config.toml
norm = "layernorm"
norm_place = "pre"
positions = "rope"
tie_word_embeddings = false
init_std_up = 0.0691
init_mimetic = 0.5
lr_mult_qkv = 0.7
decay_fraction = 0.948
Each number is 500 + 25 x the weight over its row's rms, rounded and kept within 0 to 999. Layers, rows and columns count from 0. Numbers have three digits each. The size before them is the row's rms in percent of the matrix's.

# layer 2 attention output (transposed), 128x128, rms 0.281, rows 11-31,43-63,75-95,106-127, columns 64-127
096:479444470481526560473454507492504481505460513511493495494456463497488460469510526504575522485522512522499473510491548475502510485528529525520556502484513496476536468462502499493495505535505498
105:534550522520494474505499505491501505531508449457462520535492480472488466561514493543503486489505497563496525491488515470488468463484509509539504552488514520488522533480517493491505530445487493
099:496496512465496532483481545472487504517473515514539459481501474510487534519507549545473488499548466531490553518494537530487520503527492551458515452428528483535488491493526508500489482533483461
091:540492496457490482478475510503456540512529444482517519459492502495501502487458517473502507511537483517512495467497461508536520514516545505494508514489498493495489502462460468495477515514535478
086:525519523495485501504503482522501442505467490540482513491484499495529507498471443499513509491514526494520457521489532499533509505483506524495504518506504458478478480535536466451471493502506492
103:492527498452510539498492510543535504492549482530530537542508465488472512515455497516506506531488504487504463492487495508478518500480506469467528527475514453507501524545482479481488505492508471
097:494485533509538492458524481500484498539479550471503486504481441492494494509499523506495487471462454471488471474488520486487460513503507531550508496525488485560512506468512485523550500544500483
108:498502531541481491468513545445462510469467503475539488488539490532499521504537475491509537480511491492473487477475490519454515524479487481492539504499507505500519489509511517482519497503504522
088:488503521513478514511487521506479477508470501523473484459517465478482515518495456469493480502556496497528546485500515504491459531516500499512518504482510483518502520506451518499468465498507471
099:498484484506497456468511527481507492521540509498499496486522528548489509489485492480468516492463465518515503476508495451487441476531506478509482534522522476575492563520504531512494479508516497
096:497467508483531522498491477561469517479458518553492520538462478525506480516489488520487469492532509486515512525449509518513505493525518474496513503536525531521520443474514506451510551462468531
097:488471509512497521496519505489494539503507526449485539453515517511449495448508475526483497510482518502500504501485515471468510532494463524530505505508469492438523460518476510530556507480519510
098:511534513453523495511492487479512486428486495493518487447513501499463495490485493473516535516516513526476541520491519523515458531536480530499524506505523474502489490487514490516516485503560516
093:490480459534495492506486478492518458494498492465529495502509434526523531500532484531533528497506496514508531540508462457489477531504462469522527496462489514516500478472515560494466487451482510
089:521512475495489511481505528485562506525483499455492476502525484533488554507454484488502504518473486512543527503503547480465483477508474494501500495485476525494483509490538465531530506535482488
109:508521542511495469540486507509452510486542509526476482466469514470496498522494450467498484439514519534515495545509510509551520485509510516474562499427534516503473510496500532512516479532513491
098:525502463450511477488515534478519428504494489504539454494530506505504506523500525537514510492490536513466482465483480530489495516511473505483505476494499504489494469488490567532478486518526498
096:499510463486439472446499502492569466507557465486509476509486498525504536510438519460528511542501493491481512491507530499459490495480479532487490486473496466530533511469514544538485514486527481
100:490485501501501486512490468511450495509459508544527481474469456544490508499499469533453517530546517500489492506475489527525506511518512504499491532467514510489500479515520509477473530489468549
095:504489458504515462515523516463495506479489517497520466490549515510535484452503510489451497449496441473520473536523487485505493494490489476504482499491520536522539519523513522471499492503501513
107:461454570509521521485510474487488521520525462516455532523445513500501506493514484498504511497524499497499537472479488516516450509489488484545508521499518447517502532482482494590477500515545491
100:508467511482492459538532495498481485444526477509494534487456515554515500481528498500477472446486479484508519516487518490498493465502497462486548446557495527524487524542486551508502477492526505
111:494469508469537465494539484458496470476501542521547461414499480522479499507534498479487507534487505485490493500530509509496551519498508507486503445487483530498475512536456484488459504530519482
099:535502517495530541450509494457465517528502488523490479555523481484536471510518494520534539523484461480515495476524470473503514468494472525510506520485527517474535500490443519482475499532423531
099:502423513458498479516518515503485475472485480522532524518487455477505492460489513490471478512497496475527494531501505512538508518492496425494488467503514515555497522501524502517496482505489529
089:469471520481460530500500501505461517517527482493512502487521495483482513517526533507494483453546516533535528492515481482538510546496509486495489490514490477451474485434487518502483531490509508
102:497480495517521459540496448466472439473466493493479473461492506476496497528526506486493529500508484531524497520544503500482481533502459526500474536489481526529467489499503490468522539484484514
091:479461479524489538474497522489536490485515466489490477499513521523512534445463507482526495511537523507526491481471511532488521506517486491434500547502498534474517499536449519496484518484524500
093:527532494466483536528513476561509521502484494481514520542481507467497459533521500534502480487490478495523537489494529529520472496490459502495469547550484441502459486512481521446539522524502515
090:513479498506511543520475490532484502498511544476526536539481548523491493488538534477512488494466528448497480507486520475521490516514524500468506521454472503497496422493515468554511466469538542
097:490492491486480524473516466513534508516475499474544485539533466496506511498503431516478431498529510471455507549521532482512496533542501504490490512465471519422490475506513523484493512481512525
100:510498501488539543470493515527511466505475460486523507502565508486501501474459486494493472523509519512524493446506519498507530551503473487477500502522486479476449532569471523521494476535502485
088:545534474536543495530536502513524542490483500473496496517470485477513503515505517509508516484489503497479487501515505503562513494486514506501527520459500503517489474434507486470457502489520505
085:499508532524519520469514531529483523539521476496474529503507511484505502491571511526452501462486489497489476523495468463486538505512543483454432457505487471511532496494503466508551490528461502
094:534521526475506485541518533540515494505498540520500544471491517481488489514484484504507517487500525515506513519501543515508533452528482507484479533488467500457497515503451497454500533535514495
106:483532521450509496492528466459467474480462492581490506512519535452498508536551452515524514499441484479522517469503496491521483515477488481504511489495521493488482502520492508505503501498492503
089:488497474512475601506470492537574519528473479491508525528517514513500479491447521515500481501491543475468473497478518482510511536495498490500479523536479484495453489492486465520518536494528478
089:453479509504495544484495434525491502459461471489513520523521471495501532519444481482479448505532490465489506519487493461487481526457529508533512518516511521526498564534489456471514491483511499
096:514508465465534521498506476487453536472449476532478506487543526473502521501577467501495495489504491483547545515525482466496499486462469473461481507547532506541519522463485511467518503538476475
101:533492523487441492493519480478497517506498488473477496479526562451509524482521543498527524524461465510531512473511498480459507483462456518500501475513486523489516555479469466488513508522500476
097:509505470476492567481468544525506477520513495486481512513459489471433554502470490472520491479533559504513515474493486518471521485483505481510460518478525496479518488456528528494501506499499484
084:527495514517492485526468422501500474500484476508470477543509484489518552517484504536484520536495475499457462538517483493486500485528486507474546481516467505544502480481471555498515488488543508
096:508588523510465483511515491503519495519519501518478456534545527541497510518509458483471471536466490479477492493504490553508512491461466484509464497456497475514495507530488450496500492485503530
100:511473488524512529489442553487478523494481519473454535514501467523510507451491536487526492495525484435495476504501496506505477536446475482491537497536493433464477464508506506484518491526540516
107:455454490510480453507497496528535488527531477463516563486455527517492517448476436475527504492483519481523447488500465481499501527517503498530511510542480501473485504519503516528459536498494525
102:502516475544516565531503467510521481495499554470534497530470529530523514507494466515512527471505545493501474495499522507486468509480459537543489496529505483476475510499500490490532524467526517
107:506540463504504481545495486489488534474507504477526480534450533493515492535505469510503538514465439503494500527483495505456550432531490499523510447493520530533496498496475512516514475507480528
097:505505544540506489498510514483505556519462504444491494540472479509541491479509512491528515451542452456473516522471480472496479495487541472530481503538503495475543493463543518502485436496512535
097:493545496529462476505503456507465495496494482489513516498506507502516505539511491540518516523484522510445506506528470491514558485477518474497449517500537501515494512536498510498477466445480501
116:486484469479526476508542487515509453490541544513470533496448494488514492479474534471493492488513505490493495530557542480531509474550533512478487549485460522511519456471501503516462480496522482
091:540506495482490460493488538500512509516513490498495487477508478513474502451487490503506536511475503514515461457506473519468567527492473500496466528482524527492512468525503499512546575493468497
098:533534518491498464523484511556457491431476494495497504465544507467503481515491560507517514523522523510489486499407496517517535481467474485489506481473506514503495474500506487507559501517483491
100:457513482504493485534512506469519505527544511471540481479468526480475518518532510476495518467498470485468507510544476505482482460482517512535491505481505497520513533475465479532510438507507493
097:491504471519510505512468509485523503513514504493528451524541505501572475520498527497529457550502484492491467483515462520471504516487482489469464469523491517530515535523483447561495482518472480
089:461460457524499491503529464495499502523520560493541520561452521470527521506499475501502467502491486512506488461504489466496521487495525486526503538526508540473488489504491534470465511471447504
093:506491472479489504488465479496482505507515503519495478501490581491510489469504494457504485495516508461503462507533522498523501505488514514472483519529540473499523482481503435506499482522488482
093:491465493520518496534451503513509488489546525508496481524474478494500484488497547466480456488556518474473480518531503510522531486520543472569495506499492491551502502499469464516481473493502506
108:499505495474559472497493490474495490530512493520540509529488487530530480497557521523520516531514447497512489484519508488463471497493485495513478490543528520483552477536506481450488483485474523
090:490487488535483517506495529521492570521487555520470515509444501504492472499505507470509520492509448488519557511512480504523495455515517486555484488498476482526509516524470448483489485480494499
090:507514527538487497554477465483473497524510514486492497503490465467502470497508523536512492448503506496523482490490469520530520479534474516508542507478471515460502471549443480510478479479484548
092:537534458481517516469488492515537521480513518462491501531532502469495494507512504479516459477524512509477485517562519479518485521513488492501488464518483500495534478530494532527504481512540483
105:461500512491481528476494477509496487534493471474480525505486479516525478542513553532515514532482478479477532506464520532508520518517495517484549502474495509522475513495479498509467477513493494
100:512495455511513495511501540470528482492516533495533477460495479482511497521518513525514488475467542492499490498513505504488501493499535534520461477499509530460507506485491498429498531491424496
108:496485515562487474484494481477471502521522495433498476467459533513508523491468475446492539465477500499514505526528501504511509489515493528491515466519492547460464543506497463514534509500533524
101:476485519488541514513534475520521490531483496558522507512531490469490497498429491501547513523506519506513533491501484466492500497546510509498473504512489489473494530467553517509503555492483481
109:462496508520473503493467479527535521521569460526517520536485506494502526477454462498467522463558521531512517517512457503502476513509511482494477501481510530527516520459495514515503476485480486
106:532533479520498498539506513528513467440491484509468513507491510485486460507458490465495508443463528513480502497471515494506502503481454477503522517491492493475466495522530444471553479465561521
117:500560469551505464461501491463531515519489526494470451483521537516508491503567508532513519503458495536466500459509502478479488473494491562513506511467487553461503476481477537518492475491501489
108:519486537487548551449480481512550525492510490547507482496511463505490501528515509468505449515497501457478483503538546460489441514488521470484502511473517530490511502513518494555511478504514470
101:494481461489474518454520538485451484526503493538497493461532529515504491463538522515458438493475525536490512493511517497501523495522529521511512423479517531504489467508482511519494502512495499
103:483522538469490474520500536526477520502501502541502540476497513503469468531535501495435485513506492491505517516472490494469445519473527487512504446490465494484490529511537473501485490512525527
100:484458543509528515504457496461510502499513470516435455477522505507501516477498488495528481535448538540523504482491444481490479516505480491527476442460541524504496548542480485564476501484473484
098:497525471524485491494533487487554482520461482506454484543499517510549517513466500510463511458512527507475519506489492487514492468490518490518533453530483474494500545486538513501484527520497497
096:524522545519524554499499513492504520494482506559465505480451491495502488506485546485541533491455505452526478463507495487513500510481517491532510474541504466514525515478476463529516486539478495
112:511502534544451501492483479484475517505492533484496467512447524537535497498545508478475524475472515499504494534495493497505502498498486531512464504482506515489523446466534499505519525464503520
108:497494504459472452488476477499479479477485495547499510516485447480474499543480536519494503495511479493509526515466495488462467487525527480515522536502516479461484492529542547420485514476517496
100:501503494491460494502477526456515483534497499534482508452525467467496511531438503511513478529539466469517521468520528550502526497503476530526534513505464530487470528497484527484490512493535480
108:478489468527486538451519500467556531488475493495499461541511481505507466489476540473463479495506469528483497470482488521495515493471521511491527486528496486505492512500541511536564501494528506
100:514490520503518516483515512521493513509538485440529492452520499522504474492498498511464497477508455530499482546451483503489495492510526532489503502495514505485570524491505503483483481532480490
107:489462524473465503475521485519428490465500507415499476462519523517489531498469527472493491484516478532497531503494488519467491517488504503514468474519505490505488507479511509491464462497515503
104:490499539516527471496501517441524501518557513479508503453507512507475499494546512522490534468511495527500485525516541534511533506523506516443492486464513483465522484432516519511487525516491520
102:487501531522493457474460538529509497486499564504545490494458499531502483525524543498486505532506479532464453489485522515505480510549517516533467482490479491478509494484515472507512505483469497
108:467494506505518505480486534511508498531537480498467499516486475508546467539485512503501500494471469506524515476467489489541501515530530437488509533506544508535481502471507532509521475498466509
103:512500536517492457490514439487496491492465526555565522481520515512495461469486492507489515493539463493522518523504546498506462488520517497521477484559471464523480471581449488530493495495521486
102:488501503486500538500540514527477515485481525468518513504522525516489462491440477467481469490532478493520511464503502473496513502476503473485507552501495551508487479515546457497483474498498492
# layer 2 attention value, 32x128, rms 0.119, rows 11-31, columns 64-127
104:473453540489520478484537527454473499471523503491510509486510548494520490526529487531494515481533497519510521496498500459455506513461504528494430518545505487453510525459474441472496498519539505
102:491493475475492522509534487513507448469527503520553510526514554511497498528524524521490489526493499526518515479470514578503488484502527511496494511477543526517530550492480490504520521475544469
099:517557473474514498529493496546423521475478523520463513506508493495487509498494505481469493455534517519472496471507526536548497505451493476493496498549479492499563436479499500472543486485567474
098:464525488539536544480528497472494500480462485543442495477495467462497516499524534497495483492520481477491520511468500496470492462494463522541510528491490500526483547496497487548538487505500472
103:536488518532477490486546548459556478504461504518496498488463497515505447515483485478493510523500504493491574490482528521507435496467487533501495527455475517545465468498517536474521497521523501
102:475505496501488506450503478487522491483513517507507519465517459500486476488466532498490523500461495492472510502512461495522474534529523552520514447537472522480518481537438518510545494464480517
100:520508484450479524461514523483521490486495487511479509513528501483492503513475474489518501476518503506461506548531519510516483478503549498527508519527486557473478483506538478488481532457521489
103:486494501530487517492495461510521502555491461522511463458589563520510508504489468520493490511503521503530488477509447545494471499487468487499479501487545487494484494477490470471508501491503490
090:501492494459496487520468501513477480510495485550494497518529505485546516539489484507469454544484506553481483505558504478501497467527490488481515474545509481506507531509501500506479473556509499
095:498468482531527489512527525473515524519511526486485508535513489483525490509534523503532532509463515459529517449517505556473536513500500511487511470541448489559476539489485493508462477459529480
105:505508524495474487495503479514530465494514471557477473481512489462507491539467488479523526509483471517515541524456502510526487477525558498501512473486492470538479525526542480483451511539464471
094:480494511508534487466505494503485443483486505489491518495474494533450549506517515491505502499477472504522472527497503517497514507454499465505470506512538496498461488523482547454492454564531532
095:454457471540545468471497536518501523476471497538474460487461468527521530497506524466491486506486533509534519514500508520464441473490497493492526513538493473470530491497511502491484471508533454
100:512502535523524543508500468494505530520511526510483481537492511515501502503494533487487451515465476511482480479501478527476480448490518539471531491527540483511520484514508529508497500497526542
098:476481530478538547493498471548527496520512534497519524489488508510458432547494535508502510469524504485499456477503505545477509525509532516510527508495474470447486524528452523499526547520501485
108:519443454483530500519511495516555445475470524491493509524519461476506502481494550511516493537493472461466529518484482538535534477508489475466515521510486538481524534491518509464478442486484480
100:506512469506536487530517474508531487485514456492463496500468501501540431556529475486501481529501493547495476490492491519515516514517450509500517544498532504521532461509521503492495511474502475
099:521482549492507543509532512509532450475489506509472506548490520479525481496454483463496519467505460472529469492492494507497488504504516466554558507510514484427510494484523501542516464521480481
103:495487507491486492548505504468520509514522540529471518516463505526484513490539456496489512475532520496470516540488510511451486480516557504475497493512542472543471494446561455463523504485494461
097:521472505512524478509468514514502519513473517519496486515508527508495457461529540470527474572531497469503475518482480466501468534481491490468526531508493467475480500506483463496511520543490523
095:454498504472425486468494537466485505509497537546548498471489465505468477495498504478525552502527495485480485515495531518514501477493515488445516488499520484472540495471470510531514501537529530
# layer 2 MLP gate, 320x128, rms 0.247, rows 0-35, columns 64-127
107:471491531527505497511505468477467487458486489488548478507485538473502511473489462494492490482520489534528497485484535511435492488506523563500485496523521528497497477558500473485532488507500515
109:484533519490490428492481477528562510511494499502514511528485531545513507446453524421503499468495486492526466510515515480494472533529532490491520480491481515495522499492500516505497493468520522
092:484485485517487491480463505486466564504475515466544482495522491493484493519538473496494501497498493509521525554502473532483491518426541513489444495531498475537498493493499479532511476475521515
105:479486501473433526502500544452527468483487520465463515494495523514533468453495426497490483503474491517485481487476513476513504487493471523521441525490503498495494540503526528510516485517501523
097:498509487495497530495520493513533496525473522549529536494521519528516550511487446493494539510488493511447548514480505494448490492487493485462479465475494499491459473544501519486436515470525484
094:514521530495484466477515501495493517484476503499488493511547478489520432504454488487453474508469505479454512503506421474538503493459490492512534481472498495475483503479528491433535532488512533
092:507512516492515495491483498526510547485481510505514516531516480534510470486464500537491449505432459499524456466489498484521546523525492495522506492514491520557500527532500511515477517477491477
103:464520500532474514528453473501535453510502468529509513487485477531451509452471531462491480471533515506511482521501496494525504501609488511514505484472500529511514489538498511529504496506479552
101:464478513527528511502469495536490548498495480485486511462502448480500493512479502499484495514507525488486473514505496507535448483478543507467488462520517515495513476437490530518525504493506543
105:480470471472524487499519531497482522477476497515525509478466441496527520495502491493562486547503496503513508526482467475502502481487516471503495529503518497492522516477502503513489479463498520
099:482472518519508485556510528523417478460546508486530508511484526520540468466528534466476500510488474489543524472488572537461459507489496501522515483486483454485511496523504495486506515521499536
125:545455478520509493500457471505540483490478483483505515543528488461506479483497462528497474499505463503523507474536533493508503525540451535495498469463528489436486553513493484516499489479507473
108:472538508421496492462541504487488511501470484546510515497530525507500501459537488538534521492497502469476482493497456474534489504487483481500519463511508502548522497527513512499514525511469485
101:515523487525534485496556485472486527477490488509526491525512500511493508508526513486487509492495522385516499514489505495475498485449514532508505447490506472506515518513503519499512502501518478
091:492501473520510471512520489573488511498470492481553509517483499465538475478468522559520492458499523503445507497479471491501490562553490482482511535456525524499474502468514559504518526549483542
102:493520451479485497446479489475491536494516507500523467480481514495488516508531544520483521531478464535531513493477505551515578493490521489483475459531526488471509472494504535459526476537510505
094:516499513478513454519496538503493532535555498501453520528448516503524505461475521484498556484527487508498523479513448521563526496483499488475507524505470532514474528467494529484505481495484518
099:461462486511494436508519464491493497439478532492475493458473494487515506508512469470495485553508499556514491498515484510465506505464529553507484503480490471483430493522531481475510497525519547
105:528512536538514497511540476489492472522480520531510514498498511473482505543439508488521501476519483486497498517493498485530459448485518539444545477456502471493487532516514516478520496476522516
097:477474488484490504504501512485487538515468498536463447497469520506511456478520468528490522474504480514486536500481468513522509484511518455532488486539480519522492526503506535469546470478532548
099:526531479543452496514525521470512471557502529472500482534519485531487470495450483512475513468530492545510496476472508502507535483503507509470479527476509534525475494488515494505502496513474553
096:528492474516507536492487513492519467516471521497489493490522498487519475508538465492488485442517537508505462476499508468466505488494474534527519492506477491505537470454542530500471498481493539
113:520500460491524465517511515524472510491497498538506544470511515488548532512493504499491531457512511434516490495464512497504471473479527515482486499500524499492500491476471514465489495486485483
109:475499503497475451513465486502500502506525530494505498463495519484479556495520528509509506496510467511475468520502520523478477503496503492491495476460500552527518518497496532518489496541492432
088:491502524494483439516498490489501485479505485471523473502494481480463497513514498489556477490494472517511499532465513489488546469507510506531455456544477485495540539492540543490549494524501495
108:458504480489492475486509502570488556539505493484507526487463505526533510460481528486477475472530462506475481507469548504503486531500521499502502471522499472499533473500540463497507484462541504
105:517482519501487426526473506471483513567515526520492519493485509477562530524494517497493515502543503511487492513531508524506487465522515521487496468502531518470484481464476513480475467466495497
104:498527496478508534549506480484515471509444510549464503494486509528489473459504485505539501491502491525488480532472468495500471463475482456536469503525489482524529489505504464511515510489463513
095:502500470511531515497481482505468499483502515481470527480474498484537501503538517527498530503514520493471491482497489542509458496518517478487514503504467496484569483505529538527471505495435518
104:510494516448494463515516512511473525467518480512476530491450503492464496484457490512508489451496487525535544575441511467509465488500536487510453521501506500513484491547510463489505455518520526
102:476517530479504533481498502505475502491497495476522474497526472506473469529499466513531493469534499573474481516448471513492460521524479501482441471516515488489495474498473510496480469486456495
113:491518476559508524489520506508535476497438534499480490517510536491497485496515497493518524509457473483466482451476489494527512522500472455553522489511486498499495494486508460473551523561502512
089:506478515500503507458504491520486492496508519507497482508558528503477515517509472512520494505528499558496512509489436529522486514526535523497467476545478482503482513485491522490468491436475527
092:473473519490473524532460506496518481518474456530456525502499493466486472466502516454476488499491475468506521522522467455498529487512502497530505501520477484493495552521515477507548497508537552
101:531545511491528448443491481534492495545529503479447473492511537525461460512537496482486510499473478516536486537498486472520482474492506482515515511510549489507537502490522507495497522446469476
105:506492489489471476479525492475537493472505522465520474503462539477498522480488513522499546529503486515517503521486497442456495494499496471528518454464524489496498521540476434506489439524542499
# layer 2 MLP up, 320x128, rms 0.258, rows 0-35, columns 64-127
104:493490521515480498507517463508490519490505482504505502520470502497524498482499485499494519451505507500524511481516475517462519517502528547522508486507542538472519490518513511453519481508435518
099:480547480471485506481522499524510514524531470542471511492553510516475555518456473509488502506470466481479508531469426562489520463486467490512490509501489477491516509525540516482498523534497498
104:528465464487519485507523498499523497490524482529461498524497499478517516485479518534500526497463523537506493468484511480505496469546508476521479476506469507478503496523509533515486543526495461
087:510510491472476521504491522506487473498481483471559518438491454504463465511463515445542502484451505459484502543520479494494483540485470511481478491569514489466494525484512489507498543513506503
096:544513488468511513502536532532494516529501513542527501522541506532494528491480483528532486548478478480477525480481497446470489472513492475458455511518510500482475514544493519490482508480482457
092:511502496530477480492501492500555493529483507541490528494479476502472549489487492508491520520516457521497478510491466508517504476533489532472511476499504497482512537536516503509482497459520498
101:601493484504514508537524488517510507491499467504518528472504485494523478540493517525521470496487474481469469497482496476539514497490484447530502519484505491479517525563456525517462513476483471
087:495517521526480498490445489530539469493506488532504504479472512517453519487462532463469503432525461543539480544520495510536500527585485469541494483505482523510528465524492517508507510491506481
101:520487472472508483502513486521456522501493485500559535487500488500509477485467509549503543493507510503528541503515477538505499522523460467506491523468465483508491499472524491428480500527478494
108:440526503473478492483506480494473481508490450527538494506500497433510508492523512473485500532538484503493529542536471505465514509515541434504484487505503506538515503486514526535481503508485493
101:543499501507537538502504500504511514465499507501511513487477531510478504468441486527488496490455472481496465502478494533493515476496471493507487513506486489479473524487537489519534502525549483
068:481562525488534471516505484493479550531475519500538480489540482489505478507541528477540536497479473512514501493455498537480497504485543507482496514520498524553506483499520550506531548523503508
110:500491522524467469489489500484534516513521512505532508507506541453494544476533527448489489493500485479489457546522527514547496472565514511453548476506523545499535502487484510538478477443474505
097:513508505536462529531573500490511505486525498524475480474494529476451444475491518483552502498526506551503535511485524504464489486479490502517517524505494492539497507522452540512506498462540528
080:472519521521497521459448507415498512494509480504470498472534490509469492515517502492526500533458506504528485519515508499516506435494524539524502469525524499490516509490484469572504485482512527
104:514513538499497509547467488522461498453501485505493509462490508486494484509506484461502457469508505459502455533507515483456455522529481484485530545464499492501519574471517475497503566479496482
102:514499514499536565490512439499491527503498521500502485512536499468476499453493487494479467538516513517490521513495484529471481501490534478521508528467481477484522528499521482505483539545519508
103:510495543501506497492460485504478542481489471483505510490460479463532500551537493497507514496511491494484472471533464514511519557469519542475510572489503528437518464461494532460526508481481481
098:490489481489438520523478534496525554514502493480515528477487460506517529508525501515502518449472506502495466473490505484448500530527500508479477469507526506501493503476493475501482524518472489
091:500513519498511514504494491516501483537482464475452476496540492471480525506506489479517481526496526508513482515518531520471494530524479523493493479498455507463488557521511499521471515460431465
099:518508486538532536465459475497479482494459482475466500539542497467510512493499457493477502491487526500523465487495530512484499493511475494496475529483517531545477496501510480556521488470522534
098:518518488496487527486511475508449530496524511514504524489520474485530490516490473534504491500505496485517563536540485459511441497489497482489477487503497462536522499497570518508560478517456547
074:490480490485492506532517546569491446508534447521491545453519514536495501480435499470484502454562506482455520514455519491497451496482486491516478488557509486504494500529492480518491467522487503
103:533508495534501523545481473516538484527524495551518477553461477488495471490542507505486474494526522464487515500510498460490512516508514487472504441548494476459547508493486524490506518464509508
176:542494536510510510487496535530487522485488515517514534496480521452551538523507535423477498506499496493515484521512476493490513490498508540498540512454508520473494488500498492441499480458498527
103:524463499486474488474467503504499495486484541522470487490474527483517474469505563523523474530525515494533512535537490444475521519528484525479538457489510520494511472473487532482478543477539481
088:496587535486460533485515504515499490486481546500495523487507488520476508462460506462505517501495477502501473555471503475511524486491507461525538463471489512488500546570480504544515521483526539
094:528520519504467513452509471507488516527534518552494474465520488530525491510530495509494502499516482504478512472521488546495490475449537484489512507491533467496496483472494558448505524459494481
098:465466529505494477506471530515523460448491501527538500483522485486468520541518487509467495528519512515507458511477529451493494490483490466476504498518478560478504517505534462457512473473502500
096:545473486498529519498477498467528457551525511502464470525510547505474465494527476468495524519488547481472505490557493514520505511521457484475498491488483491545484531535476505477515527504498492
098:481501520489558520504469504462464504470451509487534515497497451525490510538524506463499490500471497517524501481507482507537488575552476481509465496483519495521505480503509529549502477461472512
100:540516504539518497483492504522537537503489504548532525489533477512495509506530515504461491472524532454506521506532510502482463512493550452501463488483520477543508502507465551476487503488495513
071:533515502486503519479484522532506517505508508475494469493498515496507490522489499496478520495476474512489486498517460489498482522492497504489483529524477515478511512527468512482494489461521520
091:476481499541505477473489479487519516466524475523468488482453512517496498492502474454540504484515508505486510483495519484525544517502488484500498490513471530495492488534501491500454491509522508
101:468511525509466516501505506511474470514484477518500489522517509518476527482508468510468487468469510486504584507501491481503459498530468448494509552461535502504527525540516507524463492483457557
094:540523493509508526549498498510486510506478473524476510474484494532504484468475478492519479459492469495509495491469500474552495470480496450515500515485491464543483495497523482526483500479511507
# layer 2 MLP down (transposed), 320x128, rms 0.0996, rows 0-35, columns 64-127
100:514476496518494513499466496500478498528447516522510505498500492482531545485480435508538461522477509503490542494497501474489533483515466486478552488473504553476466462490504508562433479489514522
116:503497507461518433510465532498519515501524488497513492538463507477505482453486505490509486518550505504470469530496491521509503508530569483487544489533473484503539495485508509503494510505499512
097:510536488512515474526475550485487502538451508469479527511521500510507515434536456550496491470526527504502450458495535515460489519504498512500472483522531497514503497529520535494519548523496514
094:463532506471485543507508518460522490512485547497513487466521473481538494548494511468501506506520498502535494512481505491534472482446472528494456538498467502474510501507507489503512490483525498
095:465476468480485511466503547514504517497506509457505473512532493512500472505515502526475535499469515489524465516507468457512492494477510503537506491499501515482463449571507539481485507537484474
098:509534500499515494525480520526484518488455465478477509507480537482518529494457496489499540497504488467495467497504485473494516515486504476509473491541537513539528508514481481441501537513436505
099:497509511486523524533510468493489474493507478528508508507508528554474501466427527518472503505467491521519498444510456487543495523513476484525505546536485501493448507468494501500486507496467485
089:500487485530479524484492479515471558528545531502465489506469468517498501571546492526505519503516539487473531510481495494558492500476485508517521475503497445491515515470501460507510473527473505
098:484535468517515508509490537482538527529526478437512500491537483516502472500501522465515453477466513508513482476503470472478488469485491535509552505502481521460496523470513579545476547524542498
106:520504421466522499519537475504494501492502480476535479489503464478470501510526528492515486533530503506508483516527480499460523530469505469506556526523516496519549534549502498462512514521509514
097:483522493504519511479505465454476486518490514462448548494509505494522524511499481497468513458515527513465506522485494488485520508496503456507488497543491547503521496513503499450484478525512509
092:510478435543508516526472479485552524479466512486514511531498504472506452472476503528498475511500474512548517499529533476521518472553462512512499481503503521432476542550492515505529499470505470
113:507498519484482492527418519498519497534548512508498512487499512501512484483504554536508526529503476500495497528500457479515494509510511455443516506523509506505508521505500502487462532499488519
097:533501530464486477513505495490521473538489466467503524496529459489493505530487487518501526502556482485517537531495515453487484492521517489510481473526463555477509448504476506491504531521485464
093:488506487520474528499482526475532465487534481540486529478531531497452490454473518471520513514475485502506495495537500549460505500461519487489480503480485463476562491556506482505477488467487492
099:500519501533488512522478524465535495502500509437518527492544520495478483500516513481463423468498470497505507516499464513459492519497496530524511523489468555495482442504501508468500494506525475
108:523509495525468419500534547527513451482497507485502526494493468527503519530491514480503535494499483476486500456471514539507518535467473514478492490490471521512470511494515517474504459483494507
101:469517456499499508489513526475495526544499515484475474505509492493529496525504463472555500489492507503481519524484517518500500490487456518525533507510516534475478451471493483537528500452529511
095:507479458523508467460509525496502512508496481488517496485487517497511496446511526475505486523533470490489518538509492477522463504506482497578503499490525517502552521466493526519488525505495500
095:473498459501546462535524505490520458507503557522508534487548502488490517497527505510510452499506474528515418490505494498536485529534496503541507482523499520469438525493540480512476512466470488
098:546493456492553506478492510536486514528484499490481496496468508520472483458531507526526530537482503434486440506525443529470511510456496523481522475470480505514477495512520520463468501538456523
104:530470518521466513492460541512465520476501528501504467513528479485484517497488512484504507553557475517517478501483525491510491485476484526476515483478503485514528476470497514508548495539441489
089:522507492500493507489505489516511455508563471479500508499489533552495458523504468480496508507515513502509505499529480502487509522525471495508475523510473472536458499482471477514505489523471543
096:487487486470562548528488522492555473488560489513538505453521500552487539516504499492519502486488544559483504481505493480496464543486515481455504515502528489502529475490512518499504538480502510
136:494521502500530491494487537509511498507476533536490549524470517488572505523474499472454538526478519457527511492507490505510506525506510501486536508475505528477533472512462466485467497458496497
104:534520472472515498504546509462499496435502536520495502456498474475464490475528517491520514511453524505523522473533449525513478488539469513504494498463532507504527464470476527477537531500463464
094:515506482490490493520502520510473479480499505480486457584446555487518481519464565528510445466497489483500491521532506481523495490517491488494497533473477492484541490539482525487484505527538486
098:499442483564497489475482470519486550468497486492539515524481513509470501460485484499522499517481577476516492486476490505494447502491492489544473510525491457508539452485501512488481459510518509
102:495476508507498483492523533505544497495501450488517516536530461484472516527475472504518517503486524472506477487494501479495504470485508515515442564465525488536482492473506455458496469494503526
095:546478466523544530482529468461527498501541466479506500475521514478495549509486458541469502473512483507484520495500510474486478544549503527500473517516507544474513483506475503490487537519506531
103:518530479491557483502490512483505513517506505517529478524480467487458526490527471463504517529459521511504475463496522478498505468497497449520518513519544499510478533524508532500476518489507452
100:510507534527467468530496494492476500462513500456500501519488506442481490515517478460494511468466484455498491514495490550543506477470505497492517487492477465472525479453537512459487488493539550
085:528504532485520530517469511485487460447466501484499497502456479493525499569477514524515492468518486451511493548501493479477528541493519495541496524480522484489497481494532468489498518501484502
095:542506523542516509531485476509487501499484559475528483501490523502529513476455454508528512515535536510466473486514461489516500497486505513535500510529457539461486467449474516504508502515451442
099:504482520497495512462503521506506490461542494489497517516469512529487512477480515506434478475493529568515497501491486470458530528485487510494518500496566526511485514491549500506469526470481504
101:531529544504473440522490542463531461470474522483476505470522486483494491493463446507480492503492468482523484518501499481502500513530467474549517543529505490468486493500528468455478549498512499